config.toml
num_hidden_layers = 15
hidden_size = 256
num_attention_heads = 4
num_key_value_heads = 4
head_dim = 64
intermediate_size = 704
vocab_size = 8192
hidden_act = "swiglu"
norm = "layernorm"
norm_place = "pre"
norm_eps = 1e-05
positions = "learned"
qk_norm = false
attn_scale = 0.125
bias = "all"
tie_word_embeddings = true
parallel_block = false
init = "normal"
init_std_qkv = 0.0312
init_std_o = 0.00571
init_std_up = 0.0312
init_std_down = 0.00571
init_out_by_depth = true
optimizer = "adamw"
learning_rate = 0.00105
beta1 = 0.9
beta2 = 0.95
weight_decay = 0.036
lr_head = 0.00266
warmup_steps = 225
schedule = "wsd"
decay_fraction = 0.716
decay_shape = "linear"
final_lr_fraction = 0.0
batch_tokens = [8192, 16384, 32768]
max_seq_len = 256
doc_mask = true
z_loss = 0.0001
train_tokens = 245500000
max_steps = 15817
dataset = "wikipedia_en"
Each number is 500 + 25 x the weight over its row's rms, rounded and kept within 0 to 999. Layers, rows and columns count from 0. Numbers have three digits each. The size before them is the row's rms in percent of the matrix's.

# v: layer 3 attention value, 256x256, rms 0.105, rows 181-216, columns 64-127
# o: layer 3 attention output (transposed), 256x256, rms 0.0974, rows 181-216, columns 64-127
# q: layer 3 attention query, 256x256, rms 0.102, rows 192-255, columns 64-127
# k: layer 3 attention key, 256x256, rms 0.0974, rows 192-255, columns 64-127
v181 074:475569495484442510468489491521501515507512471514509479508476480517497448497540486536501487476456492487523503485516494492515462503512504494502506493484514513490467522521488467527490502456504502
o181 064:494550464489460501549520466487500527492505471515517481512478504529491466488476504512484508520501515506502483519492501522498482473524528487532489477488523502497459513501480514571475528495510450
v182 085:471446483462503495527486529471432516479510518486488488496489512530487491540487499499489516445519516472500458530525468508500484517525513471468487486486514530535477512496491567531490493546491532
o182 082:547458507467483511460487512487474510467505501441472481542492519523477503507460487535497479504487537535514498501494463495487533536496460488472449476468506486543500489516467503516504518517487513
v183 093:440532467452527511533500458499512541478486476510490480494511529499496478504508500497494457503492548533504508488537467497496505528492502521494523493497500516568480497495478542550449493488503517
o183 087:475474451497458500475533495517524527471518487510488457528510535519501503483455511514483479510462504526464540508525484488527512556487500528491500476467532498571494490522444512534409530490553535
v184 087:545463471468463492501506510423465489504529486524501478440535522505485511509475504458509524458492469536453501539519487539544475484543487512526482503483519528523498504484511540487513507540511523
o184 087:550484495528470505488525498504453550520511504459502474513543534513496555477437509510502510490483493511476536512500478506524554513522478524503490526498502554518509463489520508477516497522488484
v185 073:525498548493563496480555481461507504508532513495490503488508545527477508494418532512520515526492485516513512488552496470515482514505485499500503506503529453463511494529509507530540506455502509
o185 070:516509496507513516468537502500497461499483500467481490487491564501505490473465507500542471555505515493501514492517479516551457503492489488474464503509498514487532427517496487533479534504519526
v186 081:472491493434502505498492462511482506490523537481481465505504506474520538462474521505521548557484488542519543489583476516532483477515465514502512503505484517510495498488470533523547514535515463
o186 086:514513490500513492482510505529506513485491558489471446530497529514540572458483515513520527525505482521509544528498488485537506494512470532510490523518473527532479473484490531498505512501522505
v187 089:440543534454547467466472548526505512512482496491503492489544460502509515486523505543483539474443516524502487524528489490501491484513534508533521504500491511495492509546527475488499507493520475
o187 082:442525498512488484505495518495473489483486484509522527458547464544502510452546465517491523515501532484503483486515550472507486516551531503502532484489455521477483542533470481492533513511531496
v188 086:519502535535466538517471475512486522527492546485494488518473507544495488489440478475489502481520480488531484505532511484505476541534475449512516504497482460498507549498475497541508475518481519
o188 081:510488548474485540504492479474467462530494537488490497545460533512490496497464511542491509494492476496502539508531482524517495487504517461500476497471481479492516479450430461547490471511520482
v189 072:521444544493522451470583514493474507491521506488480463480501488475464502485510489435514499463515534461508486510478473507539467508475479477511502494485492447526482502519485476514513456511516528
o189 074:524445489456506473476504538491496489501502468471472498477531508492462556463455527464525537510508507459502552450497482520561527521495483532458491489475481473515514502470488487488511514546457489
v190 082:508490471481529498473564499547527524525524483472452478502496506505493515495502510482508450519513506535461524468568481530493525493472528519488440483481505503504498468470514487463481484510504515
o190 081:495502461506503520514528522534520520515493466492460458475499460506457504474489524488540519496466517527468496508536498489489472527485485539512513483507521523525461504531547497458494470510473499
v191 087:517494509510523499519540474527527501496487553495514497522495529508504511495495508526497473508474523490531491515496487474501499493434534466482532536513546574469506502530516521516510514469496487
o191 083:492474496514560499518479492502516488537473562549511486523493566478540515473493500483534499487468512500525514466483478515498500505508497450451516508519530503485515499492552511497478508477510514
q192 117:531521501452487503493517488485510540500544491532498519517500473490499518517503501498517441537470458524521492487552464487486507476482490508538489523493517488499516515488530522512548467517487508
k192 125:501518475498505510494526515455523519511506507475503509499483454425512500466544504493513513572520545515493507498511504521498489510488513457492480466500485529500506504469483460472488494541487477
q193 145:534524481492485502506492512481490549485526455507490489523507464487529517521532504485483416491488492515552487512570475498484483507486519494486490496531495512492489538513526544479514496499491532
k193 138:476509483498502486493521524460487496500489524475495527464485481440509420492547488523475484560516539507485476502474521503526480535522520454530507474515485535496455510474487472519480554531490487
q194 133:520490485465498527465506516492518487511500488463483498574493557499504536492562503499519496506506508476522510547553487479526477517494457486491472473487526519503496516415504507490468493510489483
k194 128:484531463497518497480522503444500479511483521518478513493503481437507457516479477525497500517491488510492528524500479460502475482521537474506489487528466542478494511502507466516474549534484519
q195 129:522526475479510526499504509443505557505539516487471513550540533443521522530520488503488473499490514546502518510513431497525475520473465491517481510504513514528504544482493493492458504515476477
k195 127:475513478494469484466497525466529490531496539487504502497466478447511461482505496509484526552477546510462494490501508487500502488513524482498474468492520518468506527486498491487482563553480501
q196 140:500488505535522486502486497540503450501495441478470479471487499583526524525487544468521519502545486482510528474532524482497507486507515496501565492491537515490498470571476516482504490475520447
k196 138:532531489511488495501507488535480499493458482502511509480525519486494475494529500506520482515541490506551470548441488543502487510557544488476474503523504516467487516491460465536511468491471509
q197 140:499499521504510492517497518549495470486493485512516486479464466565507465477467535517512534523504484464488501452530530501498519477493522509487542492524460505483504486495508516493549511462536488
k197 143:534506523493532487536530504529477492507491494489515510485544521547459506520478495489536472460523445481530485522480500502530490490489513510458498515485494492502484482499458485511503455468505501
q198 118:488480477550497484539450498529482518482517468514493446475543470505492514518515493466559487451488472503529471494509470488478505490467520529483492531492489498526501513565503522501499489498518516
k198 120:497564500496515494488473489418516498522502499473480497450493481507483518497547521512471510528537526524493545499467525546534487510536482493519482469517517526484471489476507517503486512540460442
q199 126:502503472540458524464474466513511546502446509528504528510513468506488494519476502472521438454446507496502521523484501524528469466481462472501510503483507520479503485510505517491510482461514530
k199 123:458481537486487558461536530504510526522535495499533482488455485472498457443512515506487527545497458492491485498515512480490485507538489540501471485479538508514499518481520503539498509503529460
q200 140:557511506474517489454532543531548502515498508475522508508472534518495493514510482544463511516531505497487529519511537505510491458505487483516489469490514504459515452483511468532472482510504480
k200 139:503448503489496523514495485521471518488504511494523509571498539476520508554450493459494486487488472484488475484511483500461517536485524511506520529499495477541530488484555471523503459444528480
q201 127:485497510504484511491506517525512538472517476457488510513512482517495511498529519500475491488479479501526501502594483510460486438459506492532476471510476535482516549528503547483532469469512546
k201 121:483505501502508486515501501447471501507517527497499511479500523475465465480499498554475439568492494489463471470482524549498493510501503487479475506470498517495470505478505450510490519519484486
q202 136:500514497467463524475507514488510482524470486480474447500470486507521505523525515486522499491508521505507541537546510484506482519507483525479505442519475550501483493480500540471484551476509481
k202 134:498501498505531511481513497456520463508456510519493535530506475489486458515487495569504482491476467454517531558426466483513509496526515471508515519517498509502531533473488494529507509525460494
q203 130:523500492490524470512486545528524514505524517482514499525525544483478518521508504544521566542523494491503489486513477492493509468494494503515492525483514475526520485478490461545488483542514449
k203 138:539522464482509483537503482518521478493500517461487503495470517467532548546498513430496505490529491532492541503516495516497500488477536522497486496518500513492493462517509482491495471492484470
q204 160:507502493540494509503491454576472505498480496501497474498524472488506474477478493467492506515511505483526479468547532477484497534481542479454530509516466509509472511582512512509529513459546468
k204 151:462506537488510470493486472530498501478524517525511483518543558523487462472506487549501511465547521461513470465482521505524503511492500528505525523489486492509485488504506476523508522494491568
q205 134:548519479473523476493529529505531500525515541515495506511495538472505500489502493512514530519494493496496519518458478501517499487544492492534489506490510458507499466451512419498482502519496465
k205 133:490504497529500527490516501505512518501520517488496495573509492476516537526510498486536505469483509517535511507544458459500494511453517480448507500492501493520530527495523481487488498503491510
q206 139:526493496450462516486506520469508538537509499499467549506492534451493500531495486526498513481492499518461547536498484531491453489522444517533512473485521494494512481477482484486480514526472520
k206 131:467509505503467517469488516509540538500513541481490506467462504521554498521499491478480484501477542506497507516511442478452536504454494518507464499502534526501538507525523504519491525511536492
q207 153:482505505515485499508468499510468494478505482494491456507525449493505517486501500493503476492523502525538476473547516473500486536464543491434515500516489518487487520541521545512518508487515515
k207 156:472530502487519479497486457486504477481495483501517520456511506508494457499538499544474501508520477483458491499459549526536499512536471512525507504524477471494479472495482503526490510492472482
q208 124:477502498480472499506457471504503510474500453498486481518554479496525512549493479511532479491518481495516473510544521470499511503440545501453495481513520544505507507508499580523479496494527502
k208 127:452509483511494503503477498459483464502472512486477507454489515532515498513526501527459484535500496539450492523453509532502498501545511504546509502528509503464486487473500480507512523474468482
q209 115:469492492539487507530496476542493522502468550549532510438509481518468435447444454492488507476471518467466464504429517542509525502496479486522499533502465490514514479538500465504498500478487543
k209 119:511471540490480510514483483522499531483524498516505473525503534554474542523477518486499498459483471490496503439540515512488522498474453539489506520453516486525511481512529532510514485483532503
q210 119:480462485508457489537483495507468492517525476532462452470505452479481493453496470498538499483496480472521468495547500483465494529518497516482520509479487471548466491585528511495524521505488524
k210 118:504549510522546496467489471475549506465537477491483510445522494490486509508554502515476542488528515510545522504468499542528482531471485503514497502544472526476500479496509477495526525549511467
q211 131:520503478528551498503519475437518491474516497553465542469494494550495512533493493500499437512485481473493516545425525520525458506519500481538496498495518486493508484483485513511482496536478517
k211 126:516495455480442499521539512519473498509492459529507502506434499435520516478505503505504519553477506515517506509476501472481505477507502481487473503527533504523525522482496511501497523519483487
q212 134:535529500495515529453516509540493476513506511488506501535519472502527493481503534522506493518554484483531533480545508488516475517454513490429526455532476550495495498504503495507493499480540469
k212 132:479485516497492473478524500516478495528454499502525532559519528486493459493497462512498515507507478453480490509465511467538468501551569500454502535483520452463539514494482478505496508499474507
q213 126:511485513530538476533471478517495483454482474505478490446518522550513545532461538507486532507509513476484538488495528508521479466460489482483497518491500501505540453549436506511494444478515469
k213 127:518523478481465504507495492546476505520489528508550516497497516513465538533561542462516492490525444514489513519480547528492509479551509497500446499511518481514483513468504509501517443474481484
q214 138:516511504485489503533516527423529511503505463503490518466494508505493534549533512489467435494474501544493510569508497501493498494516477479539473469477533511493514481448476531499495463518461543
k214 134:462491470496477509484495517491494516499502504483505517454476432458496476513512473533509465550486505520493504517514524534491494501492502474526501507515507493506493517483460514488487510496491454
q215 122:510533525564544492511499501460509458518480497540528501455454459563479480496506512498488451507506516498487506477433530512511510493535523489508532501503506491460516485486497506499513490521514536
k215 121:514457525465498509525492498542477516488497466516513496480497494542489520516461498507515507483479441478521485505490529489505505508501462529482512500498515478537494484507503546530491489441509488
q216 131:481491486496479487472465551491515511519540529529500472496513466466484493474500455525501549485506473513505458461480476487480504517495515496469507546485483507488489482578500501511478521522484502
k216 130:542493485502515504482459467500508493445523452480488508529449500497498538521532563446484491485500515505499510492482540515517548527519443515523511503536517501503523448509510533487517496504480466
q217 137:535517499492482498479497506498475526479533449479476492570480488459535534530564519490478457517501481507557510491564477475485475507498513504473500494519524497488478540489511526485526506494502490
k217 131:495501467482511488496506509455493467513498505487492519459505482447538431476520487518501491531521546506496488518463517507513498516514531453508499468546464539497464485478486473515473544537478526
q218 151:502504493530497501475501490571507511500529471497488471525507463518506484525504512470504493545517477472532509472568505466476493513477524490479560500507502531484478508567528550507528515464555468
k218 147:537525492461526487500503468520483480473467494492497531503494530488526449460486509547499509519551490463520467523422537505499490507543507488503512498510485545506503489482494475532508516518472528
q219 138:471454509520479491531478462527502468465489484514462506452468487544486484465485513487527486478469502433476490568505551541468483472482504513525485475497476472489475497511492498489550509482508545
k219 146:545521500510484525543522498493484539493508486512516493467526529547470503541520499514512483493511468501558496508486465547494493491505492461520497517497493496506488505525508503505529453514506495
q220 151:501463489488522495543499471454502493489504505494488545463488548511483521522497499510533473505489497495463509537446516540501490459519476509567458500487520465495511509471474481490490486537475502
k220 147:507514501483458495520524551484517520529548516492521465466474486492519522492500492452493499543486521546498483483518461492461512480483485471523477478483530474507469540518515496493518469515518500
q221 152:500482477461478502522489511466518529519494495484506532514495527461510508515533495515535457497483515508488498545479463522495500463503446512532440477494513476496509509417507487485508489527460554
k221 147:460520494531493514477507536443511512510525530487472507482489463499508512502510486492502454533475523545482519502553459482487482499466509484527505488506519513475477516508514506497504512511508487
q222 128:467474497517510460481486509497502455527457506511517474467512513541500491487459503483519573472514502475485501504443518486512527492512522487455520490488486489537491437544474471501481496497492459
k222 127:519504528526514496486475478584487491494489472527499470537517526555486552532478506459485519432498457499526508496515490468521497500511496569463501528504513476475510506500510514497519481457504511
q223 138:475494516482480536514474449500455469470491482489490515518460517503490492491501509500503523509504508486479527492534501508458483498491511551504470484506473498509507549450505562491526520504490531
k223 139:495478537503516503536505488461500464495501513516452514469568483559462511509509500568499518474500517467492547515481483529497521470477472481523499489522477493504483475521498483477529488490527522
q224 143:484478496517525494530495481485513481481473486524493503409485476562472469469457505520506481483498496454478496517459536558502491462481509514531488500506478484484530482528470505503512500493492528
k224 136:545492531506471514544509511528484517488515462496523497505506513561460555518509500487504485498469475479500511500493506523493507497513465505478475533499528459518509486488513507473549449483502483
q225 117:433492510505484485529481493468504478528464513537532496429533472508495454452464483492518508470485525504483441503434515543528518526500504485494451513500467482522511475493500467518485495504520538
k225 121:482509530531503503485478499530475528488512488504502482517501510568480555514502498515491509461463470508499530473526511489498493491492470563481531509469527470503523498528515550472502487454504491
q226 123:467493482448484497521465522503485441519492465453501468528510513541544508464487517536524517506548499510529489489474536524495537513496483502450467489496521514492531465479485525446509507496503512
k226 123:502523514552513519499476485491472493493487520504502533525534516530450530516502494498503473491490498516498496537500471487542486516519493551510508535532470486462484495504489499501518468462474518
q227 148:514509506499528475501519526493500515493549516526482546471516482517483522538474503519480492525507447521476501478479495506492514461485509489531499527490508500499520487587479478502505472516515469
k227 149:536521494488466487500490536531493515513514480460549477511434520454521505458529530419490503551522548529491436484495539526483517511520501492485469510484533493505498521455491498467493479512502483
q228 116:485506516512491498526528472493480542485493478485510534514499497449510492488482458520503506520508540469466490483514495527497471511511496464508498512501520508505445511454534521506498501519487526
k228 116:461487476478533493490480467505491533493491538508472487493521506520513495480511479508513503496488508536505515460528506524455522507435478515538496466513508523510510512569537455495509520486556520
q229 127:508499469488535494499498494441513477526484517529502509482534488480513476478528489508480471509473496504518470529470506514515517530540517467499451487504485476518478477504495465498484495514482500
k229 136:451486493507477477502490505530478507486526512522509481510489541479491510474491487529497535476464550497519474461512505449515479515473514515468499527472483466511532542483501513500486547498522533
q230 129:499501529447502498490527545482525484525491519487514523530483579508509515534484517534505545528494503513456525513467512501526509483521474513521495466510525505491521465437457467502478497524504447
k230 123:518504487511466492508529525531519491528489519488505491523492489519523532542457482435517453478487468507489512528529461465495488467486552515474504527489524492479510531506486502487509466461514507
q231 143:500513491485479501494489485525480549486519491501502496536532471470503509538484478472509465516470478510513477451575470459482545489456511489499492528493513522496502542541503545522533474467529475
k231 136:462513509457497484489505533462504469514525517491514476473474496472519475453517531518453488524530543522459444476513527529509501507512503481532510479512484510511466508484497481489485524515494516
q232 141:453473485514470487523487493469475516513489517549484461469510450513496456478481484465502501509492510527516469439477490509495529540509516520475533513489474489510489534557507514502526547507492524
k232 137:517508544514514491506483482539535464489522474530480490479478506549506512447487525550490518454478500459510490497477495494503513485503452514460516504504495490505510478509475541481533512530479523
q233 130:508496480480514500480501549516507494525504491466482505562501537481515530558538550486496523547518472521524529508559473453512533531515474490509507459488540507521494507454514487486489513497523436
k233 122:487528480492497459489533507497494441526483528508480493507491452464538445463462486505506505511529500514516486534478490459515450467533553477483512508505469512456485516478462468486479521514501550
q234 141:455468505527450531503463449500458474503473511520500474496488483482496498484470489463534514513484528503491519460517505482498505548501502524428537512477517479536478505520486553497536507488484526
k234 141:486483541488533513486479466518538480481534489528487490463542470534501517474540539547496536432508505485507536514489510532495514487487461498518477482544487514505504473508480513493516497495516505
q235 123:487477520583472509487494477537494504471492489519506518468488501488463514475497498513432504478473521461458502552530567496463483480472495490483501510472475482493490493526510486521476491497511540
k235 123:485461504484509495517501499512449494468547496520510471483549474482493476510530509481503522505521501500488489421492537561487523498536507489540501502492501492523496458500533506488519509494529489
q236 153:525499481484536500500515495455528499495519522485493528484513562487483536522506497516495503503486492524471532533464488507521503478513471499546470499486531488519516506467459475504451484524447462
k236 146:493498495474458490505512547503533504526525523488522478509480460442520498498504501456493537537496529522476480482533480464474515493497521463505471480470509487502510535480504494467497503531521488
q237 129:519512451490511505454524510494522494526494483498469545541508541508509509507546503500481490490494509483512537538503494484506483475520469488533495475487506496493515492455516498490469500510488484
k237 135:475508499529497519480527530480480499523499516521485492522506477451480463463495462526493507526468523497517500513520488433510475504502551500460499507504497516472513546474510435483506553531501539
q238 147:516532489507512513500522497436509519503481507531515529466467481499505478518485506519471444461454510508461509528477503536543488446508496511552473474536474508492518502465491511490485496501486535
k238 148:475457531487462521497537561461504506537488506503521506488489473522468515475475479514519482527441488478470474477487486473495514496490505524453490511457520482514511534489503521494476499488532460
q239 132:475475486529499506510472476493487484493479540516508511450491531498489497470457481507540528478470512488462500519410508544510495490524457501525467534469520450512517471478478454479488504531464537
k239 128:513476520488477526519479504490514541505555481527503470476493518531508581490497533475502512456480511510507532484518479529484514494481462539487476470477502493522490484527534549501505476490511502
q240 126:501518519468482546463488471461467506495501515519497490504545483449495499527473478501512484476469506547487497465465477476493521515464503521476492525507497522521517500490454562493513517461469514
k240 129:454467503472503524476441535450545463499513497518542496554475485530484511461492565486494526468501534478469526509474478480533552499504446487525490510515504485495533511450484518504509501540484504
q241 132:508511498469465520468481521476530516516516515493495527549455491502490497546547509515513485563506458512511511501523463477480507525531479532525490495460523505501512515423523505511511519535505504
k241 123:529490484505506487531520489463485474511509491478436524483473471453553511489491514516511489507509532504509562542471503524490481487491520454491503496546491511497512470499477506489481511521496473
q242 132:526512484500487496484516488540467500497529471481462472532498485471501503494544497487486502502519499520525491465590482474460505518497516490498512502505476514518476548529527539497533515480502488
k242 125:461494485472539472523482476458500464461505517526486517497529504497508446479490504531481498485531533491506484507465514535518522516499485463507504511529454522518480507495496459509500525528507531
q243 120:461493483536497513502493470503479519501476513517499533489507490479484458436500471524498455477485538483479481482457556537491463502516545496503490502492478478486499504494515530517513517532488563
k243 113:483479557488491498524498484514487534459547493523497488457520526548486538480505454524482505483458505478490511468547509493493520503454458555491506510494499485520501485529529499488522514470539518
q244 132:510474458516511482503495492451521516550492520516515531447538510489482494504484459510524501483483478506472480519418506526510519493533482501534470528481512479513500466500478468513479496537469505
k244 125:464500506490487480506470510538504497478562509528505465509475523513531577488472520484464526474457505529478531460508490478494508510465467558489492500477532457515525508512536529487497503493526498
q245 129:535521494512478509466506488536479528474526473471478477553475490454493521524564499479471477504496500513538514484579481471476487500499511515484515501500506513495480547508518547504517515510494501
k245 125:472498474446522485514493499447505470494505507499477531477507487457532436473499498533491499516522534491497496511473506523525508513512510456518497470530457520508468497472501486512491542521490520
q246 132:532494510502501504535515475500505508484510466495460505457490435549486514498507513491494460471500492473488514546562505513506452479480480483513495496513489529487487518537508534486527495456516546
k246 129:512536488498490531489524518489465561515459493493525528499488525473466445523517482527508481545515455507526461530461522534485502510515492456504468513490521507506503509512501449549513491518505449
q247 134:525489505479501486547514533450512483537502515526520512450457519519481494521488530493476508500477485526487502520465513510497551513510494518514503484525478498517519480473484451482495516509477499
k247 140:500487491501482485535515510541513487510494487501516506521473471535486511529473508478531465482491474509510464535478478502496503469505489481484517525483524478501489530490457568504502444495499499
q248 130:440494492471527484527499468489484501529490514495525510486549506478540492475469508499471529533512506505511463457488506498508506536474557475444520500496501508521487523534476500516487495492509459
k248 138:468528508518483485463487508563484481480500513517506458522540540517501499453480476520495513490499529489488492469503518459518473489498509522476499509485505483497490517509482495460505529503502563
q249 138:510470515480492527509488480455503478526541501503539527519494524518510489507509515491500513536541495499479496532416529535523465535541485511488501475500523492513498446434511488519457515556484529
k249 134:518508498497496482507490458550491502525467478493469527497471465487500531541478458497510527461462499497513558530522487452476474486474517524535523501514524504480540477541501533498489515502513473
q250 153:500496530448495515504515552416527475507510520502512523491476521536499501513486535525501525503486526526452521514464497512533500496518467516534490455501504503489509482428494468496469509524485516
k250 151:554506459527486506505527507536505526558444492487509511496467467481484520558461490462547447510472456496506522536521464484475493463489524485473496508489523513485536518528461537509489451503500453
q251 158:497483487483486539515501483482506486483471508490489525504462555510496492496504511509526492495474546487473525557477506540496491469526460528549470482497506490490517524410492513476493518510465542
k251 151:523494493521475516520556544440526509528507514505479495474521476522477493517481486495536459512480506499497516510530420498487512469470493493511504483495486537489472516515492489504529469507538507
q252 136:469496497523516493536504477506510491525454552527517502438519499513465455475431475500532554495508513481463502496446518519518510507496501501524515525493474498514517477512487471520488504500501480
k252 129:513499522517489511502491486560511516498502496510506485529498520555479583515489512490499515457483453483506517478525496505483515469481478551478494520463536459513542500522514525488529463477509500
q253 138:530506508489470506482510507502477520486524448483473479570471485481525550530547537503479458492503505523539520508574458495502474485500485510472495483513528518492484534484518524465529499498503513
k253 129:486509484481515504496515523440510479511482520488497526465508473450522429480507482514499507539522520514502481524476504492503493516522538458515487473541464534488465503481506475522480542521484499
q254 114:522529535527546512481495502462533485464507517479500536495485549516498538520523524541483490499505518478484529538436517512534456471470496486495484497523487493492531506451452500507460475521502475
k254 109:513483457483459509491517531502456496536464486515538489515494514492490523521485509464515499534473472485461545508463502504518507469554520490485459509503529477498496515472510516496500497484474483
q255 146:525513500535539520500537494534489455493496509523501495479489478560496487485473521497486521523549495459498526491521541511516479528509522499486547476529473519474505501551504497504491517489523451
k255 145:532493514483483472509547474564482525503448478498516508534527519496479469509501456506530495504526469456534451530464516463503505492515520494495508525478524479500511513504485475519526466500484536
v192 078:486493497494480493482514498443495543521484508497478503438512489449478502515516524479444531455515480460460505512523503466486476512494530500504477490516448482560494476498494503547479504487503483
o192 077:501505476465475437491524521491518515515479531501531468502537505499506512483510526501438509488461497532518524475518523488467529508473538516516481506485457489519477472502497503526508497520493493
v193 089:503467445540558515458497505501500507507492490549503493556507494509498525521522484475516467499507539457511488504513466499503518537478531487479490499514542467481510509511521515501458506456506508
o193 084:486440495504512532484493464476510493512474487555547533511526536487525512525481470533552461528482527473441513457513487527525475523497490471436495473506550495460543514496511475525473509475505496
v194 086:529521451518522525486539510517512472523522536510509494498517544546497471496449483547513469529519504477484450530453500551470558508528502484520464486491539483477503527508499489480502476472473507
o194 088:495486524498505537484501561455532503516500527484532536501448503540508487521503460494505463506468498514423505520518478532507481467503483481485447460548533474490529492478497485457527475484495522
v195 106:512493501510516475566523535479486491515510476523516526474512484497492501520508493479517481508484464530479534519565485447491447500499493511539461540489457497524517488511505514499515477499494472
o195 107:524556496482513473506543519502502545552557502512514524508564496474494481555501488510497484515495462511496491491518448479474506499484500502550476531506468510502509507524493515505536496502501439
v196 089:512517518512511519514472539470485528510488504507484509519491482523496517517503482509497503462539507452515532523539471514498459526452521509496475472507480534463503481515508514485458510533528459
o196 089:517475513488528442507520509485507504494492486548551512493557512508486513509484502519511520493511532507524514478519483495492481514465531507484467491507463495492521527506498479509482482491517470
v197 094:493511522511482481512452541521508499492514507439540465504496492479516518491547512472520512541449508523516434516501529501494549501512495523500499502495502499519510496474502489474514491450508503
o197 089:512519530480505526499463514520513475477511485462472496466508472515584513527523525496542484540511549482531425516495504510512526508486532502505469461495502504473512517500485497469495532496526490
v198 069:503500516559507495462514482525515552505509505503534480513487487450502560520494510412515453506515508489483511475516462487485524488438505491520480500491498519546503490514499539505523491480494483
o198 066:527475494538489474519517483498507470508484523572490500468534465488503496524510551518521493492454521532529507507520521495481500540448528512530508524488481492497459481519518494508489511500502522
v199 083:482491486524537487465530510496493488473482515473470512525500538486504518543538501449514491464487513490523529474524472479511502497408563488482527489487461527503488487489497495530481507489519505
o199 076:503484524508484512448500510492489492521521463519491541495548474486512503483514512484538506468510523484547507480478512486504516523488531512482517482466461517475462484508509486499485520527537507
v200 076:475506521501464461518477509479515455483514501522466513512490474507481518507517523557486568484529518514515525493510514498547506487509480451468474521495476487541500508508483484476477505499528483
o200 076:483518509514545464504510506533464456492524549500471435503508521507511537457486548486469543502530527478547492469483526492486517499541484518519541516485479487553502491486476505499521533525496464
v201 078:502506502502525507442490465549503507480505511510451508480512512543494525516522513462491491534507512500503506472534504486522494508476483477495499503505464504477489475467491510481486538531529498
o201 072:486493538486533456474532466490503478480460522537492485504485519507502475503543483496504499505501524518449511509511522509484472495456494489495538479484525510497508467492446497514446487522505527
v202 073:502526515474485463551470498507493482498507473495558500448498438483522507475473501575480544470479511494513515518510542551511493478554439491514480526511513497532508501499487511449520483526507469
o202 072:464518499486556509483489508534492511506522512444515495487497514494507541490497506482453498519508476540497454502505499495505547505527485523543510519509502488536519547505502518510521520511439455
v203 083:495523474509509532471498472521527505485522539540477486502481532542491471502460514462529451495497529536497515476465455505487516466453487485501485473491524534494485543514488526487506508482532508
o203 085:488458488546483529511512484503518483461481522515472486442475487542486436495490547488549480484483532479494525505481486540488490477491494459487499509497511478496475496527510488471491519465530531
v204 069:522503504461488504478495488483478475501487498458458522446525492476510488456530489529503487520500519497537449529487504508496458494546498528503511512486523488469494512529486510473570479539471513
o204 070:473532535489476514491471524538464532484529458480462530518470475514465490471509491487477509490509465487524475548514481468537470479547492486514522525492499492500474500503502484462504486525483546
v205 119:494495474509525469518536514473476503528469518521492487499511487514504523515462501502509537433527461533465528478532509478541484480502529458490502489499484481526490463528492520522423515489511427
o205 114:543482452486513480490543544493507500537490531508509478508543507500524532519498515538497539484512455521511505445500513474479534473483498527464498503483505488542528464525466540522506500501500447
v206 080:520470497477548501502483431498498523493454479492520498480500467454504518478494539508515552518458508497498507463507529530506541489527474524487502499503509444500491463494486478439523506499497504
o206 076:467470509504551493502518464524450499474465512494492475497477541473502534548510508502508495514521485472459471476546523498491517468497466507502502502502513495480502472523487502521488508483462536
v207 074:506506494538497492464471511520511504508511512477506475494511490489488526469509513462513493488475513501542463513521513513495454462526473513487505472488517532522493536524500497532541489515490485
o207 075:535477479488475520495460483533505512482525495525501492506554458475498542484526512532551517483492510550592460529529517484501508523491529500518501507487463498528455539496555511497485511525490513
v208 073:525464536559520482479512455500510528524483487522531525516456514503495522542512532468501501550495493471503520491486485467512510524498524506475504515484461459508493482490491475495476497506503518
o208 064:510507510495513462519526451471513473496500513518558489509524546430491485566491492490474480518484514500463535497492525522488537455465497524491524502498460492502511477473475497509462489524513503
v209 071:512483495523431455494488501488515509463473507518511510566477452528502519508545506504494503518487481511515515513526532503523505559452484512509504505508468478503499486454491499480472502564527459
o209 062:475494475506509505489491503486490492520530470493527500507537468510506490561494514469492501480491481533471487458547479488477544540486511492523523481485481479477482511523530513473453469522492454
v210 091:486492531518541484485460503461534557471544504507513519474489496462490518525549539486496512482472499488484515466531505528521518540483502521478499485509470495562514496518498515510431502523493469
o210 091:496478530480521486506511510498515506500498524492526522459539546518513537512484550508481507511497555484470516481512507525467494553486500502523511490487487476500514500535526490558437534511505473
v211 080:549520516518555510496448498505502515528513486516511454532481501500498519500504499467521440538487535518495464519523468474470495458455510489514511524491553542483507524501515472493484513492487497
o211 079:555484494502536553501475490535538512512541522528549477522483563447505509528535474491526491505529494501513504483471497500486476566476513494474486459528533512480518524546517529454529501494547458
v212 090:531506531484517502489505477532509496512483461450547452532506507529492521486489507504481519521501542500545461503505496502500555513497533518457493500495542514475487498492493467476485512512519498
o212 095:493495512458511514486451471510492468474514487492487470528468512481495516475519494484531486509541498535507479473510515504504490533524498534439506440495528511499526470472512510493461512494513524
v213 077:513514508549478522444525481504551519501504496500510475508486514519475531511466511475521486495476514523502500446489484518533545535509493492471486480500499496536500520493495521501482506472512524
o213 078:487496511498487540490494463504516485474498486478494490481501478495504499518451542503561468538473517524514489460532514560512501536520490500452522453517519462506536487494510506510475525503513532
v214 085:501487464529533514488562499491518531543472506522512512528486489534472475549436481452502457463518499474498519500509446468472550531445512501499496470482516506533498517520539499512474476472486509
o214 086:507452483483473524494520489467534515547506473534530541504516480501487444527492469490527439499454456501473516438515461525466494521509495471453476471489516463491511489486536501529497488478498528
v215 081:463507538515492523483517506459509499538497471453538505504505473518498476492501472502503457520504529489473504528469490437511507535505524551503479515489491546500516483476520488513471482452514518
o215 084:492527495479468536482493528484535516522544427465496523475516474510532462508481502511527491518516516542475513503487470517493481570491508523478488464499525492477528514485529516483484514493477500
v216 084:481498521524521472504506505510535499523496492504562513530483495492515503509511497466533470497447532538479531518494464474500513523493484503494495514503520467524505526467496505488516499435509509
o216 085:484515494509482527508495456521490499485483495502502513446514483494566460526496524477553458527469515461496488516503487534503499539505486496502475492511495493466516512535516493473498540478518493